Weights of a small transformer language model.
Size: 10 layers, width 512, MLP 1344 SwiGLU, vocabulary 32768, 138M parameters.
Training: a variant of Muon for these matrices, 1243M tokens, 9484 steps.
Each number is 500 + 50 x the weight over its row's rms, rounded and kept within 0 to 999. Layers, rows and columns count from 0. Numbers have three digits each. The size before them is the row's rms in percent of the matrix's.

# gate: layer 4 MLP gate, 1344x512, rms 0.11, rows 925-955, columns 0-63
# up: layer 4 MLP up, 1344x512, rms 0.115, rows 925-955, columns 0-63
# down: layer 4 MLP down (transposed), 1344x512, rms 0.0982, rows 925-955, columns 0-63
gate925 107:438511401516538558450523494547519508555488486508433464494480452470424461644524502500550491440495422485614497414475483452527461466473506501572571485531558480527534555473430493489453532471581481
up925 101:511478470456534544368514479486542451481513502559455512489558557531558528531475473487553425498424499518504552354523495462486564496537501547455520537560526522550466590572515537523506466591444541
down925 104:435533527456439504473414448453552460448471480618529575505533476476538525595487517595462451384443513467546504447493543483479489397428456411406479573511499436578541465483489549488575516545461496
gate926 096:663510602565552425439603444444592570526428444488483497505472478509477479500524613535506435464427470455467538533550537552532500529447572487419481498530495539512455561495569530432441518434432515
up926 082:563427481513582451412485572492563500489508463541499426556519537548496476497528534500595443451513521520509469396493497467473539587493522433486520535452470553466433561486503475520463532475458503
down926 091:455444511512417543588440518498434516459564561468473409527378482503565611501576481450499374467540568562436504515459456471491376518565551510526450472518493489589553543472440496508528535551503547
gate927 092:543538512588504442548407465538638551423461442522529466422486494543483533594522451447545508532508447585488435449382422553614485466504510416555563521566460526495477477559486475520526514522479449
up927 095:475423606464498373506432625583501627497487518479503463467478572504479550536502518493481486488444589551533571502550458483431524558396483466551429409526549477466520601536476522401533480523512469
down927 093:460416487503479534530536455456490408394413424524494473504422591503512551563559570528416487463455516560453442458486501506532570572501530557446500515533481440507472528541596497509491432541397448
gate928 099:369538470481462484511470542522516519525512515476494545473497520536482470534556481490517453487525427579482516442503500476503473493407465526521544461429557507446472460573516558462508418443598514
up928 095:451589452536483599559482537414421528460565416537405559546492485472448495474558499424490545430467491565510510492562561442465444444361482457530479450484512442577384546454559459505480547460508517
down928 101:507535476411424516581491455494536374452532409481523373493403559467479598549442503553488407400540518506572508535529552491533513490479525518434541437494550464470467508521493537590481445448575406
gate929 085:569528472499591428479597483488549485568549492557561512534470557457571511441515533472569446533471596501432485423592413464574473523484590545543483493456534428516503525622441449562523486445517550
up929 094:559366427499486467465556508429426539455600560545449520560563531516583510483591591481578391443544414407443468484530499603513555545483453493463426398552448479494528564504466512418529577545562453
down929 089:487579620437528420604486504560584546492467475528466546494490504480464511427555493436484467549562481478514506426406550408495544505455574465523515564486492463474512440437475539511508482490507553
gate930 091:381465503405489534503556543523461482451478533502450496485419435505524457438529484503502509549462491512497560516587354462484515521489474497494421464435507524547475562460486577434535485581487451
up930 098:515461476467500447411519482409455479466572474563495497502522501513505560404520586369532500456501553476612483494526547481495569468511555471460490544538570473482565573496575519501403471470543505
down930 097:459509532499484455445473420524449481517557427499499436516528470557494477445521521380597546503522507494570477519461478506520512512532489421457484534521508460511432453492500454512591456560562548
gate931 112:504463489485487579443532392500521471553526427517446542445486578535549500554497515606459511526501487403493513506503548553550524458477451558409568432522454521427473497412525529555493413423506464
up931 108:577528570504471514570503461539527548455461476535526508498484403383503539508445439542498502456464530489565512544416398465506562457580563458543522555429552491562441488550565455513502505501632414
down931 113:560454483416620441540462563504451465428560522431573546536437418448495593496459423574475426537474542497573477505520498526514487489540589437515524472476593508475476449501524519430484477494464476
gate932 092:447474454520559456477552501545490598496432554473405471482586490530557563525605552425566511473482492496510490471538459524486398456463464450549635571503444455482490582549494507565539469543468526
up932 090:579556530523520474516505485585493535526548550537474507506528562525596538519568486387522551441443543488510471548556607498496493463495535518490545525499447486475485490560446494525517531514513563
down932 091:480554537443517579510504509437488490556414525491598592554432477479507527527566481538507444520586578503488569496472529462550410498572504437412538501566433466557529447413516579489546496444537471
gate933 096:480509486515584486432542591472568511467422489579412493528582542598445546435492441486513485546416458460407545490469501479458526442480433560485539485534572515536472510470393465457538516500413520
up933 107:523471428498484551455559472573556459514477560494510542543518393507588521483605548447451536475514561549520536519603516508474519442478554414508469521504480599488525495474547554505470473495506462
down933 105:646503509460435518516457441510522522498435529505514490492539479440473584588559478496504465466532472492562559495551444463465461549513475477517383478441554451547532462515452590507425483481506516
gate934 094:499519495583408607385510520400409555546565499443578428452447539398602547610488478610405578434482458465479474552519418525428524543510488541500509428538546530526467532460475390521557441525477542
up934 094:516430548513442417492454586426616523596497530502424497544510521463500534541441582610505543563490408484569529518476493521512602556513485549586603471549516524491508474380471458542399471500532494
down934 096:524458514423510410583553449497606403514530412440472540502483547449557614426526495453560505493490524509536526455425545476653487425507408406529464524513477552489531488461470520504479446533422470
gate935 101:455518487445498443483524444404520492459472459505504426501556475552532543600485485451518478516434513540529517579483502496510523481483492503606567523550524508487525483471544439500427511512490439
up935 102:565456571526529474438499460546582578452638512495503492538548476514551557565505439474517481495575533527505503499477469524469532449485423549499445504479480536442489432562468410589496466394512417
down935 104:497453503454578442436488437514525558475476504549477458521522563536567482492551449459468528547474477445483498516505510425482495423526524480520475475546457648524509501392630493503455503507523480
gate936 102:561439501509546501539507427510547484546523441455447498494415464498475421522541508540511470392475462513496461513524585561511533490402478556536445503464471498483502526512525507549519458477511482
up936 107:499543520585612555487500481505475470537401487530491522513622529610543491547471518477464421599449529525506520387512462468530501466486498424507469521529462398497482428380458489391463523480532524
down936 099:527567526581451457435536451469542549489458480511482485528543487482605534522494569440488438571501548503413487425523491551475481411505474422458505416363500536415473517415514510587546519620502546
gate937 095:473417544564507495537533467489529596550465360561529583526489482506508582499484477510476607512460389477459512519523575418439503487522630450526522431494447454479444543612451583442527455539488542
up937 102:518504466505367493525517517452493507544454468482513518519555494550509629570472554507584595434511451591448530456564500477481491504536475573499601524539427527469458531526470580392506437529346509
down937 096:475505506500533430493425585547455574489456335504574553439476490609540500506553506600501583468526424453570464484466455503480509485530508489532469407555430521522455480546384467575600496463441482
gate938 100:464454533457512507514502515595462454548482487547518516506609477478491533480404514463595608441440509458528461491465554448465444364458456490403418498507477535433527477578546504581437517558515459
up938 107:459485460455540580554538551447483431563414440587370487467384500585462611499455536503589454564521542379413588534532468520479501521541521585444547505528444402515383493394446404490524477428509521
down938 097:441508426572441539444490476542515513550543565524510389510578511544588587437616483449486550505544537554528471587500423542531512477467499511487466537623518523379505538558492548555514527501522538
gate939 095:480429471468542458487535413560518541613584456473585495519487499517515451512499525433540522522536572583379441374535515464481514540563447560488481573497460492483391415447486524502480530449503514
up939 092:443551504515447606462519502489500434521581531419502507456484444464481514478453551424469456545443465551592508574485498573482478472435531453521540493522500505529440501517475487503582537617562448
down939 096:507540455443517479429429497534475498469523449534494458477474518490442530407519476506443586511529406509575464559547544455512429565457391567491469447457540443514564587522514597596521461525522453
gate940 097:406429514515485529529419517496554571457486535482533433497519531499415524419472466565512455508533550501491514380439516527527504471538457556537507528564445590492478445559474461525510580593514446
up940 103:468468455551554479543563520435538481414562622483500404475422482505475501465515586474466548406464539539499487556464493494542492431486497512623499485615567558478443597581614494444443456580528478
down940 095:517513580529426586568513599566478430435606495437449491448490433480462413487438511490489570533462591474464457548511527537497435561425604463463534408448502566454517417464475503470337535553553515
gate941 103:511689500495401468485517491591577468535510478503515408499539414492419550467508514539464405450480552460515466584427599466554479530539475525448506530500550524367507490500490507549526445420475523
up941 099:532592413504472514461443431489529399468504571510532501455524531452485462399516528499486547615434526579432509500485568492555496497459512493614549481538460471346536539571463539531452502493476536
down941 100:469431434525559598499395570467510519487459491477412626555606517472509525501550436517507437545489467526565493512531404414524449417474541562504530448575540489555536491546484575465549525472526502
gate942 095:510530479471467556445498404465474545526475516564468440522466493414476523503506507545541540577380483479591553518558430469392396492472557549496454473513458460511542385471489459522529533453502582
up942 096:479408539303609350528381514520409486509509512499609497446475514558440569465529579555581611480390501575501305432497460506473575564503428579499469477426531504427513470533495511428552506467589475
down942 091:469527462649410588472524543430584580533475413509478535531553455515501494497550538493505481560549505350486562483527488514524519529454556416540454539491498421475506504506514399502514507464525470
gate943 100:456477502527522599532358519506495503530391465478481575565606471541493515524408496504378621433560533455424503401523480495467520580573447515537518558498439452502504506577472467531491460494492505
up943 098:419498458475459487445571515548535533429469554551505562526571462520575506469490435524497499457550485449434569492556472560523601481555436473535500445539496446539593473527471528539522504554461484
down943 100:461514541463553515486551441519520437509578455567453445554457495487543546500443507562522510513432539538518460463574544421494517489572467466439455503611379498564511595435484583444514487484505513
gate944 101:529538491541488460510476530534480524497504555506555384516483496564522437568531414422486517520536535533403453519516408603556580515460470484583585469533484480431563514517457545485453441571523460
up944 109:494458490494424553493500507528476417501487625453518495455526412521583427514466539396572522520545515567549461546515445551489477490538488478460463496554520497482473413557496527505451535445551443
down944 098:469512550567484532480504487587487477501544575620504611492497513613514528441611413379506559521542502516483588533472525547553475573481459452418510607573535508495505478545496477498504487466527463
gate945 100:532482457603620467550528410578504571422477496522499511498532458585570453559451539397552496519482462503577555425485487398491497492520464497524496557471414393454570531610539502546601483510407537
up945 092:538483451587464548482410539534593403583471505523554520466451537478449486517488451481520530537507449470517531438552560503446514454533532517500495568489451578501517495530530590411496446441502539
down945 098:464561516490466497498489577479511489492569457528537578477440616446496508441490497489424496530438612439515394548533498525504477539588520532458453393549503475493521497470503572402583470516665480
gate946 111:602503493573493520446528449517477443568495450544484520476489548511503421425526567532517497500585496508572372481568465559518498536509482478406546467496469479549549499567518525519522453528440459
up946 120:523515539415492616479560485609563497502519473484383495464486480511453473477579514530540429561577551516562411550441427463411485518548503463461499463556461363535484444499407543493548455576464571
down946 125:410613614494468520511502572588503527603569553550439446527460549505589464555485505490538540515610484488548440456459546522468569493600426550424465530441448480479531478475512489459585508525462486
gate947 098:508693522551438465455569476488439537497471545475511499495511484556513582500452525500525527392444618430524537483485441441572596540450528642539458485590519441546584531530527596549543538484588455
up947 096:505491455549555537462469602475525504486494485455487584473507557510526493613606611562460469464486470541547398512493462557453539522533484521501473635496429481513483499420524466495513475443491511
down947 095:483516611564492517473451446589445530483520457424439440354515476546435463530437458488501580502556520481525522469395590422464452551501518491519478478476490538465539445449487616561446513453445597
gate948 088:486504515393407458469445528628546464507533520532543494585437556468458504485487490498517518397375549491481573572473495481451444461547507538413496454505504491530522498554501553469447495534507555
up948 094:524488464486576508498435430548495548492561522390468494519406459485475530463461397476482509538518464535475577514473405421479501389464596522507524452519520486498492537630554562400482421554441369
down948 090:435463440448468507534501590440451416493498506421521528465454463512528509521521495461389488468491585439501595485486564576427386538569454597394465465525521545508494507480489495511575574443549492
gate949 091:470551407366465490422549466507487391434461532491450531466433493478473429563522630476523503552544470479551510582440470544480590514471548496536425483533565511488417547527542563492496486519533469
up949 091:489431566575401508522517546511442552497498522465471544466563475439548429465478460515534590578592493486537567474470501497547421523445503562527492632576432509559441523545544430442570554497500531
down949 098:511519422484481455580569501502541581555465525475466664578547492534524573479529483482483432508521424550489560467505480477470499515411433469349406482492467472466457479520495405458491549447477515
gate950 112:549642452520470491550502509456569570431451508474481565515466589443490493516641530549470564506564510476517587439475478511527495502457516496507483455519504466367473499469541442483570443455503610
up950 110:499512457535377481478501426449539428608526512518541497532545505515611554497527424492498451438483529504443486522457570433490506465496430499546498598467571507561453534434633487568517517576456519
down950 102:488398440493627535610589545489504483549537496462516528559500573484497605425573493429582562567426497509483452548516506471502436560547474588465509499491545530506477523510439486478575476558573540
gate951 104:433400482565450543478473532471499386484567526515448580446530520595499434515466489429406637558494498470437623522595515472462517494500429556488494515524575542421552573429450572478475511483504561
up951 104:536437489540600534411433506518471427545575517571521525516481553546524526497404541443439505627583493526533526503453474437479560509533472462433516445511528542440526462425428545476569524462527434
down951 101:515463466536467590549485581446428473554495482417470511512494449601498519484499522512470513541458530504521574466518579404544523492501457504478606510519536605445570502531428484524535588569470565
gate952 104:422517549566553535457457532498511505424521539543557452528513445525478398534505509415566520507541505549523442475535589468430415540539530446482482507498568539468540494459433448515438550503616552
up952 109:437448460429505444503505501461452515564483552481519420590471460526468363521537547507481530579424450451549468534493500467544473488566496354512517529592498520461430488457610428532439538478502437
down952 104:514521532421532444471592494497515470487575469423571498486559455446475545533538496521542450498421501519560486516511579486390472547457457561467459488527475433548493490497532507565378527476491496
gate953 102:396480628452466524436579522404410513594437421505554515546526436526565515470529436477438517426497530503528521483510476490559556539579545506431592503436512507403545519559544442408472514452447554
up953 103:384471473471439478538462519588539542540508503514500467397492475479638423504557578399573433599526623468506476448455523538494512518515507481525540510477446493480461554574466546599418505512402572
down953 104:419547565512444560545584463533532465515395478516514532431515475539558538528467453497532438531497599438571525509514510532528437506534507505546424458554475519436499492473539539583492474426423598
gate954 094:522501535556473532415573485416561523477548568510470481479417488558505510483479611497446509438507491522475519498513565471470513479520495459530564568487477534573487597490490546432473467495451590
up954 095:445409446532599564560572499512648477465479450474496515524511455460440480449496489512573485543564504538404465544483461535529441561506500517496533592503475431543566512438506594530488571452496404
down954 095:428522476503419459552420560459459550489518501437503541522501463536529519556484510466467502528478506514527412554433614471524472547494421509557512543520544521505481524548503460433549588518535530
gate955 103:512624573506445534530469423512561511432584478534497513474431481504549520402521524557553483553486614477559597490570496528500468499460413576535515454549483555494602610513536581551487402568584500
up955 110:422439441456429480517510439502597521470475517545532513512555385468591512589488520506389489585406442525437520628484579591456505563415512458401460570580510541513503479541474540618535537457463576
down955 097:514527543540356580500511396485602470479502510525511490517627554544593489532528537490554448411605511476469501561438484535438454449489564513531468593551502573526512441460454505526529484536556545